config.toml
num_hidden_layers = 13
hidden_size = 64
num_attention_heads = 2
num_key_value_heads = 2
head_dim = 32
intermediate_size = 192
vocab_size = 5470
hidden_act = "swiglu"
norm = "layernorm"
norm_place = "pre"
norm_eps = 1e-06
positions = "rope"
rope_theta = 613000.0
rope_fraction = 1.0
qk_norm = false
attn_scale = 0.177
bias = "none"
tie_word_embeddings = false
parallel_block = false
extras = ["some layers without attention", "attention sinks", "value residuals"]
init = "uniform"
init_std_qkv = 0.0472
init_std_o = 0.0472
init_std_up = 0.0472
init_std_down = 0.0
optimizer = "adamw"
learning_rate = 0.00454
beta1 = 0.9
beta2 = 0.99
weight_decay = 0.029
lr_head = 0.0122
max_grad_norm = 0.5
warmup_steps = 586
schedule = "wsd"
decay_fraction = 1.0
decay_shape = "linear"
final_lr_fraction = 0.0
batch_tokens = 16384
max_seq_len = 256
doc_mask = true
train_tokens = 112900000
max_steps = 6891
dataset = "wikipedia_en"
Each number is 128 + 32 x the weight over its row's rms, rounded and kept within 0 to 255. Layers, rows and columns count from 0. The size above them is the row's rms in percent of the matrix's.

# layer 9 MLP down (transposed), 192x64, rms 0.164, rows 133-191, columns 0-31
size [101 103  95  97  91 102 100  99  99  99 106 108  98 109 101  95  93 101  99 105  98 100  95 109 106 100  98  94 110 106 105  93  91  97 103  99 103 102  91 102 106  98  94 108  95  98 107  93 102 103  89  99 104  92  95  99 105 100  94]
[[122 123 116 131 118 169 165 142  92 126 113 108 171 161  86  95 137 158 103 172  88  92 104 131 139 120 106 174 171 162 108 122]
 [163 126 157 134 126 128 127  95  75 136 110 111  83 100 160 168 122 121 152  94 158 160 122 133 120 154 158 102  88 113 113 185]
 [120 132 122 147  43 142  87 148 170 208 133 174 176 144 173  72 142 131 191 149 118 156  77  77 140 166 120 132 135 129 105  93]
 [133 166 121  93 120 145  96  39 159 183 145  99 131 112 118 175 144 117 148 140 114 109 119 122 135 160 160 149  98 149 185 103]
 [126 127  33 102 117 125 110 145 169 135 146 108 121 116 150 148 139  99 146 116 165 147  95 105 152 157 174 147 105  86 160 184]
 [122 117 114 123 153 108  85 141 146 209 112 164  76 117 145 117 149 109 147 163 166 125 128 201 102 145 124  83 128 103 172 185]
 [101 117 156 145 172 107 155 139  81  99 104 142 153 118  51  99 148  84 142 128 164 123 153 125 160 127 132  77 146 127 136 140]
 [ 58 122 107 133 112 142  97 133 112  83 124 117 108 102 149 155  99  90  45 147 144 131 130 118 148 123 124 153 152 127 121 107]
 [148 169 114 159 120 144 144  74 181 131 152 131 117  92 171 147 121 161 175  87 122  96  54 138 114 178 134 112 117  69 143 172]
 [112 134 114 143  81 146 103 158 127 144  92 146 103 130 207 154 144 141 113 160  96 128 149 110 165  95  77 150 111  99 109 150]
 [150  52 118 111 110 111 119 117 130 107  97 169 108 128 117 159 102  89 120 159 116  61 166 138 138 101 106 121 148 125 131 122]
 [171 109 122 136 131  85 146 115 122 110 134 162  44 112 128  94 121 153 143 153  83 143 125 188  79 167 122 134 151 138 128 121]
 [118 132 139 184 143 143 115  78 120  88 132 139 144 159 136 116 131 138 170 145 128 162 150 120 114 158  99 162 109 174  63 193]
 [ 77  96 160 150  81 170 143 118 125 100 131 145 149 158 124 215  73 103 130 135 122 167  87 156 123 141 152 129 130 155 135 106]
 [198 127 155  74 155 148  91 134 118  92 113 140 157 173 160  75 113 124  78 164 110  65 135 133 107 109 135  96 187 152 112  54]
 [116 110 150  92  43 165 111 180 117 164 132 127 140 125 124 168 167 128 103 124 157 184 108 101 153 114  75  99 116 108  84 113]
 [114 144 171  84 115  94 146 118  80 146 131 155 110 103  95  88 155 124 160 142  83 133 111 159 180 111 136 145 159 119 138  83]
 [124 134 127 139 123 174  94 154  62  90 105 110  95 181  95 171 128 165  92 130 133 119 115 133 122 169 165 153 105 124 141 153]
 [128 133 172 132 113 110  75 147 132 135 100 135 121 175 131 122 124  87 188 113 189 134 138  49 125 122 102 144 141 143 106  64]
 [112 151 129 127 124 134 107 169  88 202 141 102 163 122 214 123 168 134 139 101 136 130 140 109 144 147 112 168  77 114  97 178]
 [175 147 166 145  93 174 124  80 104  78  85 183 159 125 126 150  71 126 163 160 114 113 172 135 157 161  81 169 119 153 104  70]
 [126 151 120 134  66 145 159  82 133  97  92 141 147  89 146 126 128 162  93 125 135 159 145  88 140  84 112 121 110 143 106  72]
 [132 143 122 157 117 104  88 109  93 145 137  83 178 114 115 144  99 164 157 126 118 168 112 125 142  49 119  95  82  91 138 108]
 [177 117 166 101  72 129  94 155 123 173 147 145 142 167  95 178 134 142 130 159  93 117 113 131 167 107 125 147 122 137 171 126]
 [121 110 146 176  84 163 161 135 159 174 125 121 116 117 139 151  60 110 143 170 167 149 122 159 124 122  68 129 140 101 144 136]
 [ 78 109 121  77 121 106 106 106 154 172 155 105 129 115 152 175 125 135 164 100 152 125 111 113  97 129 173  95 125 116 188 151]
 [113  77  94 139 132  74 139 145 167 121 143 151  95 155 141  94 141 132 190 132 111 133 194 149 111 137 102 129 145 127 184 154]
 [104  41 155  78 149  97 150 133 100 164  89 115 132 109 167  80 140 118 110 132 151 173 148 109 176 126 102 135 194 155 166 131]
 [ 70 135 133 130  76 118 129 145 151  88 170 207 141 162 133 138 117 111 133 126 164 135 111 121 122 152 129 130 134 115  78 144]
 [101  93  85 111 152  53 137 142 158 146 148 127  61 154 161 147 151 122  98  91 150 139 136 158 135 111 180 105 111  89 198 147]
 [153 103 155 142   0 182  98 100 117 137  84 155 158 176 173 118 161 101 185 176 119 126 120 118 160 141 119 119 117 133  93 177]
 [114 141 152 119 170 133 124 124 194 116 108 182 116 123 152 160  45 114 169 157 106 126 164 136  77 117 191  95 103 124 113 163]
 [121  98 118 124 126  88 151  84  95  93 107 151 159 117 130 111 124 139 132  87 145 142 151 158  88 131 151 149 107 188 125 162]
 [125 117 152 113  72 107 135 182 136 177  81 103  84 115 107 120 132 128  88 143 130 124  92 116 144 141 175 114 117 141 159 146]
 [117  54 174 153  94 148 144 147 127 184 131 135 147 120 131 137 126 161 121 107 130 172 113 111 169 107 155  94 152 122 139  94]
 [129 166  80 106 203 111 104 148 129 156 104 186 150 130 145 126 141 106  84 101 130 177 186 201  81 142 143 104 102 150 110  61]
 [ 89 116 139  52 116 121 162 163 163 165 100 125  72 112 136 124 119 127 138 119 129 151 157 135 113 110 142  85 113 107 136 108]
 [143 103  82 122 121 171  85 146  80  67 118 164 199 160 122 146  72 114 121 169 129 146  89  76 134 168 103 116 154 106 117 120]
 [115 124 159  62 177 124 120 186 174 206 127 135  77  88 134 120 135 122 101 110 153 158 128 135 109 120 118 159 128 120 174 161]
 [ 94 136 138 120 145  71 113 139 108 152  65 139  91  80 128 121 150 113 139  77 168 112 166 118 141 134  84 163 113 150 130 133]
 [ 97 116 107 143 185 123 124 207 170 118 138 185  53 125 116 167  99 118 107  82 124 138 135 184 100 116 160  99 142  80 176 216]
 [172 132  58 168 136 135 149 115  92  86 126 138 160 179  99 116 102 116 110 149  88 108 142  84 161 131  75 170 105 162  83 125]
 [ 75 117 110  69 132  41 173 140 124 124  80 112  95 164  90 130  89 105 163 109 130 132 135 161 154 146 158 131 118  92 134 118]
 [109 128 164 133 154  91 143 124 126 129 177  91 128 162 136  98 131  71 141  88 164 102 141 105 133 170 146  97 170 111  71 126]
 [124  93 130 115 127 105 149 163 151 134 193 116 103  99 109 113 129 123 127 123 165 167  91 118 102 129 143 116 112 107 155 181]
 [141 141 174 154 141 159 139  98  79 192 142 146 186 182  93 145 168  26  96 129  93 137 129 137  81 136 111 117 110 148  85 155]
 [109 108 204 122 100 112 134 128  65 148  90 121 150 151 106 124 144 170 124 159 115 160 123 118 161 197 117 129 123 137 133 106]
 [158 108 123 188 150 151 115 124 130 108 101 144 162 124  72 145  41 130 104 182 109 109 121  94  82 123 164 128 150 120 152 102]
 [106  99 136 117 125 157 102 169 110 168 131 160  92  97 142 139  85 123 104 141 170  85 104 122 110 198 166 129 133  95 146 104]
 [ 62 107 146 118  50 103 141 131 143 123 114 127 136  94 137 126 113  97 151 136 105 117 115 111 127 116 140 145 167 133 116 133]
 [109  97 112 153 167 107 102 182 182 137 123 112 125 136 152 107 154 104 116  96 147 114 109 126 101 157 179 129  91  96 165 121]
 [158 135  77 118 143 113 114  84 128 172 111 172 123 148 140 123 154 121 127 143 105 141 114 139 142  78  89 172 146 118 173 117]
 [111  77 162  81  76 152 152 113 192 139  69 156 149 156  99 167  89 138 127 146 156 116  87 138 152 130 137 118 170 108 182  86]
 [122  86 105  82 163  85 163 120 121  88 105 167 147 170 150 126 107 124 135 164 174 105 112 133 144 118 111 181 164 185 131  94]
 [183 126 169 108 164 125  66  70 102 162  85  78 111 181  84 137 138 106 158 182 109 113  98 144 149 130 117 138 153 153 136 149]
 [104 156 119  69  68 176 129 164 143 116 142 129  78 112 133 137 183 120 167 104  73  83 109 160 137 149 102 180 114 120 170 162]
 [128 112 146 135  85 115 103 129 123 155 151 137 126 198 126 109 137 123 136 168 104 124 151 142 179 139 107 153 116 127  87 206]
 [144 140 110 168 123 179 123  59 118 123 157  84 170 135 172  96 129 137 131 127 129 110 154 140 184 121  95 175 149 187 114 111]
 [118 117 136 116 108 125  85  53 107  99 126 104 168 101 158 139 112 140 144 125 156 123 119 135 162 116  56 157  78 156 146 115]]
# layer 9 MLP gate, 192x64, rms 0.192, rows 134-191, columns 0-31
size [117 101  84  87  93 116 132 108 107  96 108  90 114  93  97  99 108  96 108  98 109 109 112  98  87  90  93 155  97 100  96  92  88  99  95  85 108  83  97  94  86  95 111  93  90 102  93  96 105  82 105 100  97  92  97 112  86 101]
[[135 207  84 138 103 123  97 135 119 122 101 104 101 161 114 225 109 143 127 130 111 113 146  86  99 155 183 123 123  87 144 124]
 [101 147 160 158 141 150 124 155 139 107 157 174 113 172 130 134 165 144 101 114  81 119 105  64  79 120 147 119 121  83 123 139]
 [101 132 149 152  89 179 185 126 165 156 111 133 199 132 112 118 119 110 137 126 190 110 100 157 128 123 191 134 152 105 179 122]
 [118 163  95 136 161 113  82 190 124 102 114 134 168 153 126 146 170  96  95  72 172 124 105 112  89 176 110  99 129  95 225  90]
 [128  69  60 114 156 116 143 145 169 126 149 106 139 103 123 140 132 174 113 122  98  59 150 124 136 169 111 188 176  75 143 155]
 [ 90 145 166 122 126 147 146 143 114 116 121 151 106 124 118 142 104  64 136  90 116  31 142  95  75 161 137 124  65 128 111 153]
 [148 134 160 190  97 137  89 102 121 110 136 100 152 127 125 154 132 107 174 184 168 188 121 110 123 103 110 168  82  77 169 120]
 [101  95 161 144 171 106  78 165 132 102  93  91 150 131  94 130  96  87  97 154 153 136  99 137 114  84 120 119 136  67 140 146]
 [ 66 155 102 207 173 127 110 150 186 118 124 119  94 144 151 105  95  77 148  88 155 145 184 121  99 168 124 175  93  59 190 200]
 [129 175  71  85  76 184 120 182 134 128 119  94 116 131  71  92 104 138 173 123 124  92  46 145 120 156 140 163 112 142 174 144]
 [107 138 145 187 176  80  69 170 139 153 115 110 117 103 128 121 113 132 142 180 153  92  75 151  95 197 223 109 150  62  90 114]
 [149 160 130  86 106 191 153 165 176 126  80  87 131 118  97 145 168 116 133 156 145 111 140 126 108 117 157 118  38 135 141 160]
 [ 95  97  95 147 166 116 163 153 167  58 127 133  72 129 131 154 147 191 143  69 154 178  69 153 100  94 168 172 122 134 154 137]
 [140  93 125 134 153 165  69 119 135  99 129 152 136 170 189 122 129 166  53 167 186 142 109 140  72 132 157 122 149 119 130  87]
 [160 116  70 164 162 106 174 124 151 107 135 117 130 151 139  88 148  95  78  87 144 156 138 154 115 177  55 135 118 162 157 131]
 [165 144 145 112 121 138 105 150 153  84 174 155 118 184 139  99  94 122 136 102 156 140 118 135  71 111 132 114 138 100 173 199]
 [151 153 125 167 111 124 103 120 161  61 100 163 132 167  94 127 154 110 145 142 136 141 117  77  97 147 180  93 156 110 176 140]
 [111 127 107  65 174 175 138 127 130 125 197 136 130 126  86 121 180 132  85  67  89 149 121 112 128 105 136 162 104 124 144 113]
 [116 192 121 170 143 124  97  86 178  27 135 124 132 107 106 145 129 101 111 140 161 120 107 141  62 103 186 148  57 129 150 142]
 [ 78 131  98 101 186 115  82 155 130 133 162 150 140 151 130 167 191 113 116  88 179 117  79 131  40 147 157 181 103  86 183  99]
 [139 165  99 120 176  92 110 136 142 160 135 173  80 155  98 119  84 120 101 143  58 103 123 109  74 165 122 154 140 104 214 148]
 [112 140 115  89 102 135  25 142 156 113 160 138 103 173  74 124 141 111 179 113 128 112 132  96 116 204 131 186 146 164 113 171]
 [ 46 139 162 144 108  65 129 140 109 125 144 113 133 123  66 156 142 144 167  86 187  92 131 165 156 156 112 147 103 110 165 111]
 [147  96 148 123  92 127 129 100 133 175 145 137 146  97  99 142 100 166 135 111 172 147 126 103  54 111 120 171 128 142 138 125]
 [147  78 109 116 107  93 155 106  98 131 190 159 129  87  93 199 124 107 113 124 134 129 133 126 153 125  93  93  97 150 239 109]
 [123 113 111 126 150 132 183 177 107 154 159 136 121  99 104 156  71 143 122  92 200 145  49 138 134 113 143 101  65 147 149 141]
 [170 158 137 136 146 125 138 158  81 102 168 156  97 173  82 128 130  91 102 153 127  90 128  69 113 117 123 129  35  33 114 129]
 [168 164 121 136 165 107 133  95 116 157 175  32 120 114 137 148 121 147 136 125 121  95 114 104 126 123 165 142  84  92 181 144]
 [ 86 150 158 156 145  95  59 162 162 103 105 152  91 138 156 104  92 122  76  80 150 192  98 149 136 121 141  66  96 130 135 155]
 [ 58 131 145 120  91 154  34 125 110 125 106 184  98 192 106 132 120 100 174  90 164 108 125 163  85 140 134 125 129 114 106  85]
 [125 189 124 170 102 132 101  63 112 176  78 109  86 196  94 148 154 138 160 114 129 145  86 134 160 107 188 131 100 119 151 124]
 [138  97 143 103  88  77 121  74 107  84 120 107 168 150 168 144  99 144  98 140 100 120  62  98 111  98 107 148 106 140 133 183]
 [127 167 148 120 120 106 179 123 113 132 152 106  92 143 146 147 130 117 119  88 128 113 130  84 162 144  38 104 134  93 103 218]
 [ 98  91 123 142 158 168 130 177 130 137  94  85 153 150 157 161 116  30 137  99  57  95 152  98  77 100 194 128 142  88 102  92]
 [130 173  69 109 151 196 166 121 201 103 175 100 118 144 101 101 103 124 120  98 149  98 169 139 104 155  93  73 115 157 146 104]
 [150 180 158 117 110 117 160  73 177 110 133 145 145 177  97 133 104 101  96 134 129 185 158  99 143 153 122 113 114 105 138  80]
 [117  95 178 174 173 118 108 172 148 111 177 161  77 146 157  97 133 109 110 106 149 143 151  90  97 156 131 133 101 111 111 145]
 [114  62 132  47 106 119 132 179 148 132 151  91 113 169 122 164 133 108 167  97 133 132 119 138 110 147 126 195 142  97 138 116]
 [130 160  99 178 142 113  91 112 131 165 117  99 169 133  88 142 114 130 180  65 163 135  86 155 127 143 108 156  93 131 172  94]
 [120 142 141 114 159 133  93 183 194 142 115 137 112 137 158  85 138 153  88  71 110 149 101 170  67 153 193 149  97  67 117 118]
 [131 118 139 122 160 158 153 171 157 122  92  95 137 129 156 121 128 129 147 130 179 176 132 208 144  83 181  84 126  99  88 153]
 [101 105  98 198 144 165  96 165 109 143 125 135 102 136 130  64 137 127 124  90 131 140 128 189 136 134 132 181 135  83 163 105]
 [ 99  87 181 138 107  61 166 148 108 119 178 136 176 125 131 140 123 102 136  94 123 119 103 109  96 162 194  64 138 130  94 127]
 [127 114 148  78 173 102 145 115  73 170 125  84 186 151  99 113 169 132 139 152 140 157 142 122 100 158 104 120 184  98 107  86]
 [160 141  85 178  93 139 167 165 108 116 165 154  86 140 143 233  62 105 190 145 154 130 112 113 119  86 145 171 110  92 145 116]
 [ 96 144  95 133  92  90 152 139  91 151 116 109 135 156  64 132 154 137 142 149  94 131 107 154 188 106 176 104 107 119 143 127]
 [151  72  94  98 144 155  89 132 156 130 102 178  86 150  87 130 195 176 112  93 173 137 135 153  95 147 128 121 129 115  67 130]
 [157 161 166 150 126 109 129 162 139  92 207  88  62 194 125  84 174 142  98 129 101 106 108 115 144  95  88  94 146 170 112  85]
 [123 120 159  92 135  72 126 109 130 119 178  93 136 169 165 175 135 119  99 154 140 131 175 173 116 138 117 168 115 147 133  93]
 [159  98 116 165 121 185 145 156 151 161  71 158  85 147 158 134 123  49 165  76 118 145  62 104  60 124 105  69 107 111 165 152]
 [ 54 131  25 171 166 149 147  95 112 116 149 100  96 208 132 140  96 172 129 142 105 170 135 133 137  76 111 124 158  83 131 172]
 [124  60 113 119 160  85 114 182 170  56  66 136  79 137 141 125 100 124 129 148 156 102 144 136 120 160 141 126 159 154 125  73]
 [133 120 145 162 170 168 125 124 150 114  32 149 158 182 146 117 127 104 191  67 116 118 131 157 138 161 132  83 138 136 164 154]
 [126 122 126 106 153 158 158 145 193  79 170 125 144 165  41 134  90 137  95 135 113 164  82 151  94 145 168 124  92 176 139 130]
 [121 187 107  85 115 176 137 162 169 110 138 147 111 134  80  92 166 111 128  63 115 100 162  92 120 133 110 184 109  94 155 185]
 [148 147 117 164 129  72 153 142 113  70 144 187 189 183  90 167 110 111 139 132 183 159 148  89 112 180  63 135 121  88 144 124]
 [179 122 141 195  82 178 125 129 128 100 123  61  76 113 131 193  91  78 118  57 137 189 111 121 148 197 105 100 117 122 133 111]
 [ 76 182  60 148 171  46 100 120 137 113 130  75 119 122 111 162 116 163 148  84 141 109  89 140 101 100 143 150 121 161 177 120]]
# layer 9 MLP up, 192x64, rms 0.167, rows 134-191, columns 0-31
size [105  94  97  84 101 105 102  95 102 104 103  94 104 100  94  94  92  98 103  98  98  94 104 104 103  98  94 114 105  99  94  96 101 102  98 103 103  96 102 101 100  94 108  95  98 109  96  99 101  92  95 104  94  96 104 108 103  99]
[[124  87 150 125  90 112  99 134 111  98 170 147 121  84 101 109 129 168 186 156 147 128 174 123 150 121  97 127 169 128 166 118]
 [119 123 103 141 107  80 103  92 143 136 117 167  91  97 163  81  77 150 119 158  75 172 135 139  90 115 132 170 147 103 135 144]
 [ 92  70  96 103 111  96 124 156 153 125 123  94 101 141 141  79 141 116 166 149 110 138 162 167 190  92 171 116 140 222 130  96]
 [106 157 142 152 138 123 119  54  92 142 161  89  39 159  81 120 123 162 141 124 135 149 148 195  81 131 130 121  73 134 108 187]
 [186 203 141  65 141 140 106 181 114  88 144  71  76  94 103 114 151 104 145 132  87 155  93 157  95 169 129 119 153 161 157  93]
 [ 95 185  89 162 131 112 133 137 107 150 116 127  96 116 172  97 122 140 136 165 114 147  79 132 142 168 143 157 134 135 135 143]
 [ 83 109 123  88 164 158 198 126 149 116 149 106 161  97 143 201 169 193 122 132  88 131  65 166  94 135  74 139 115 138 126 140]
 [ 69  96 187 147 116 176 127  86 122 150 129 164 125 144 159 113 121 106  90 109 106 177 102 125  69 116  82 153 194 145 100 127]
 [124 131 148 115 145 145 196 106 191 176 136 134 140 131 117 138  84 134 120 177 136 107 138 126 134  66 161 147 139 145 133 131]
 [131 164 156 141 121 173 167 118 115 147  97 151 183 124 130 135 104 144  96  88  91 118 139 104 126 167  84 151 176 149  95  94]
 [160 116 101 128 146 116 133 159  97 100 158 117 146 104 113 110 110  96 123  86 165  43 152 165 159 119  88 163 182 110 162 126]
 [113  82 145 112 131 140 110 154 108 112 162 126 140 100 197 187 128 169 145  89 129  67  91 159 142 131 179 137 134  72 134 105]
 [122 121 196 188 142 107 124 138 140 159  85 171 112  93 111 138  82 163 103 153 175 110 116 118  92 136 101 131 132 130 125 103]
 [120  91 129  91 169  74  75 208 189 164 180 130 124  55 116 100 172 140 116 159 146 192 140 129 133 141 115 138 131 129  86 171]
 [180 125 139 121 159  99 123 152 145 118  68 171  95 106 162 170 169  91 160 110  98 180 105 140 148  56  84 143 112 113 106 114]
 [ 79  87 133 114 114 121 163 218 192 142 145 133 138 134 116  55  74 132 105 151 138 156 141 128 147  61 138 154 209 145 111 122]
 [108 118  54 151 157 165  92 169 153 142 203 104 139 163 173 127 113  80 106  85 124 157 122 146  97  90 114 156  74 106 127 110]
 [135 143 124 140 120  82 109 122 109  83 142 130 103 171  62 122 204 101 113 132  90  81 151 102 163 115 173 126 140 200  92  91]
 [136  94 115 184  57 169 121 145 171  82 119 179  97 172 123 151 132 115  85 137 136 125 149  92  91 132 145 146 177 110 136 155]
 [124 107 140  71 135 148 125 101  93 154 123 152 201 138 169 116 180 104 129 148 110  80 156 149 101  82 136 199 126 166 115  65]
 [ 79 191 108 172 148 111 116 129 104 114 102 117 128 148 127 141 168 144 144  99 131 126 125 100  93 183  91 156 104  64 183 119]
 [130 113 139 110 177 141 124  95 135 192 114  87 172 120 110 105 147 116 101 105 169  88 119  61 147 120 183 169 163 167 139  93]
 [166 114 159 107 163  76 171 191 144  82 103  99 150 134 151 158 129 101 122 123 173  83  86  71 145 135 148 138 136 139 121 127]
 [161 153 165 134 155 165  99 130  69 101 120 108 147 108 105  57 105 109 168  82 154 145 143 135 172 151 178 127 141  79  85 135]
 [129 152 199 105 158 163  98 165 154 100 135 183  82 101 172  78 136 159 148 130  75 104 109 188 121 124 121 162 114 102 110 123]
 [151 106 109 142 142  89 132 202 128 127 148 128 150 127 177 114 115  35  40 119  89 111 126 129 141 133 171 125 106  99 135 115]
 [148 188 142 141  86 131 201  80 159  95  83 145 141 108 136  92 165  85  88 112 196  94 168 139 176  99 162 179 129 108 164 102]
 [176 195 140 123 164 144 112  96 114 151 116  83  65 112 166 104 139 103 159 144 147  82 140 103 119  78 151 106 122 110 162 150]
 [104 122  69  56 152 109 129 135 155 113 147  93  68 153  60 193 192 136 109 101 152 112  65 105  90 154 160 134 134  77 166 134]
 [125  97 166 148 170 141 174  86 119 139 137 161 175  70 152  95 168 116  92  73 154  94  38 125 110  90 124 132 109 123  85  99]
 [159 122  79 143  92 170 140 125  46  85 126 129 176 153 161 124 199 146 176 101 183 109 112 100  98 171 124 188 124 128 146 139]
 [ 99 122 117  87 179 165 149 152 141 130 145  87 104 147 135 136 135 108 130 124 116 116 116 186 129  77 124 122 136 108 124 109]
 [ 87 133  92 183 148 105 144 114  96 158 123 187 170 117 100 212 153 100 109 187 151  90 130 140 102  66  97 125 141 106 100  83]
 [ 83 126  96 104 170 106 147 129  87 164 149 114 158 157  88  99 107 111 118 130 112 133 154 131 116 114  98 154 115  99 159 156]
 [ 88  87 105 151 103 116 157 110 147  92 176 104 167 117  89 103  66 130 113 113 145 118 163  69 107 123 156 118 154 113 134 211]
 [141 180 147  85  89 179 170 123 110 146 101 186  84 142 112  96 135 132 163 147 124 171 122 133  98 125 100 107 142 133 204 143]
 [171  99 142 168 156 129 124 177 139 112 134 111 166 128 147 117 123 108  86 198  94 125 192 147 102 167  97 147 124  83 131 115]
 [ 75 100 166 193 127  80 122 123 107 116 157 160 143 167  93  78 130 128 174 125  73  90 107 137 176 155  98  65 160 145 135 103]
 [132 117 172 142 123 213 140 122 201 109 185 105 130 138 126 106 101 141 148 112 121 146 151 160 167  98 108 153 148  69 126  70]
 [103 128  65  94 113  88 143  72 130 157 123 105  80  96 105 193 134 134 121 132 131 170 130 110 131 180 132  71 108 162 189 129]
 [ 90 129 147 101 133  96  61 170 160 123 131 167 131 100 118 126 111 146 126  93 136 144 100 226 128 133 120 127 129 112 124 120]
 [156 127 106 132 142 106 100 138 125 110 144  68 136  91 168 154 120 156 178 103 172 164 112  64 124 138 163  48 139 151 191  99]
 [130 133  92 141 151 139 167 153 127 108 108 156  84 102 135 102 147 171 128 164  74  71 165 113 135 106  74 155  97 109 146 110]
 [122 183 200 145 144  79 112  97  85 159 105  87 123 151 145 104 165  50 120  98  60 141 173 125 172  86  74 170 134 165 141 134]
 [215 132  94 142  90 131 124 109 158 141 107 103 119  75 124 113 124 155 173 168  63 124 176 109  94 157  85 150  56 130 157 113]
 [128 171 115 154  86 162 137  83 117 132 155 130 144 117  83 125 143 114  97 143 136 173 118 125 128  48 141 116 157  57 134  90]
 [183 162 155 112 137 157  82  99  65 153 158  93 109 121 143 106 115 134 151 172  97 109  96 122 108 123 146 121 159 114 145 154]
 [125 105  97 139 152  84 136 104 177 123  71  92 136 156 102 118 162 110 111 194 169 134  33 114 119  81 120  79 149 140 123  89]
 [158 124  74 114 106 109 169 174 119  91  54 117 110 136 191 157 129 113  62 134 124 114 127 118 185 157 160 116 120 141 141 143]
 [ 85 134 115  99  86  57 124 124 155 154 129 149 142 126  97 155 135 126 135 178 190 152 144 111  98  81 158 173 183 123 129 124]
 [149 181 120 126  79  99 129 129  98 133 145 129 167  55 136 197 153 157  90 189 129 117  68 103 135  80 140 170  98 170 134 115]
 [141  93 170 129 153 111 150 137 121 136 164 104 172 128  70 114 181 124  75 153  82 106  85 113 110 132 109  85 113 158 115 160]
 [ 87 142 101 160 121 153 122 142 185 191 139 117  62 108 158  97  96 109 107  67  71  85 152  79 183 129  99 104  93  92 119 148]
 [147 112 149 167 138  84 165 105  61 127 153 109 157 110 176 115 116 130  74  93 161 160 109 136 106 148  86 190 157 182 121 138]
 [163 119 167 185 125 137  99 110 114 118 129 120 155 104 105 163 118 151 119 132  89 156 136 177  98  74 183  76  88 185 144 117]
 [157  97 139  84 133 106  90 149 112 114 127  97 130 137 186  84 165  96 121 152 158 135  63 175 134 131 137 135 102 162  91 175]
 [172 126 147  52 115 130 156 146  76 146 174  97  48 174 144 108  76  77 152 104  64 153  89 132 106  97 147  24  95 140 148 131]
 [179 127 157 170  81 126 157 179 115 161 105 162 152 109 148 179 107 135 178 105 130 142 118 115 134 144 119  94 100 127 139  67]]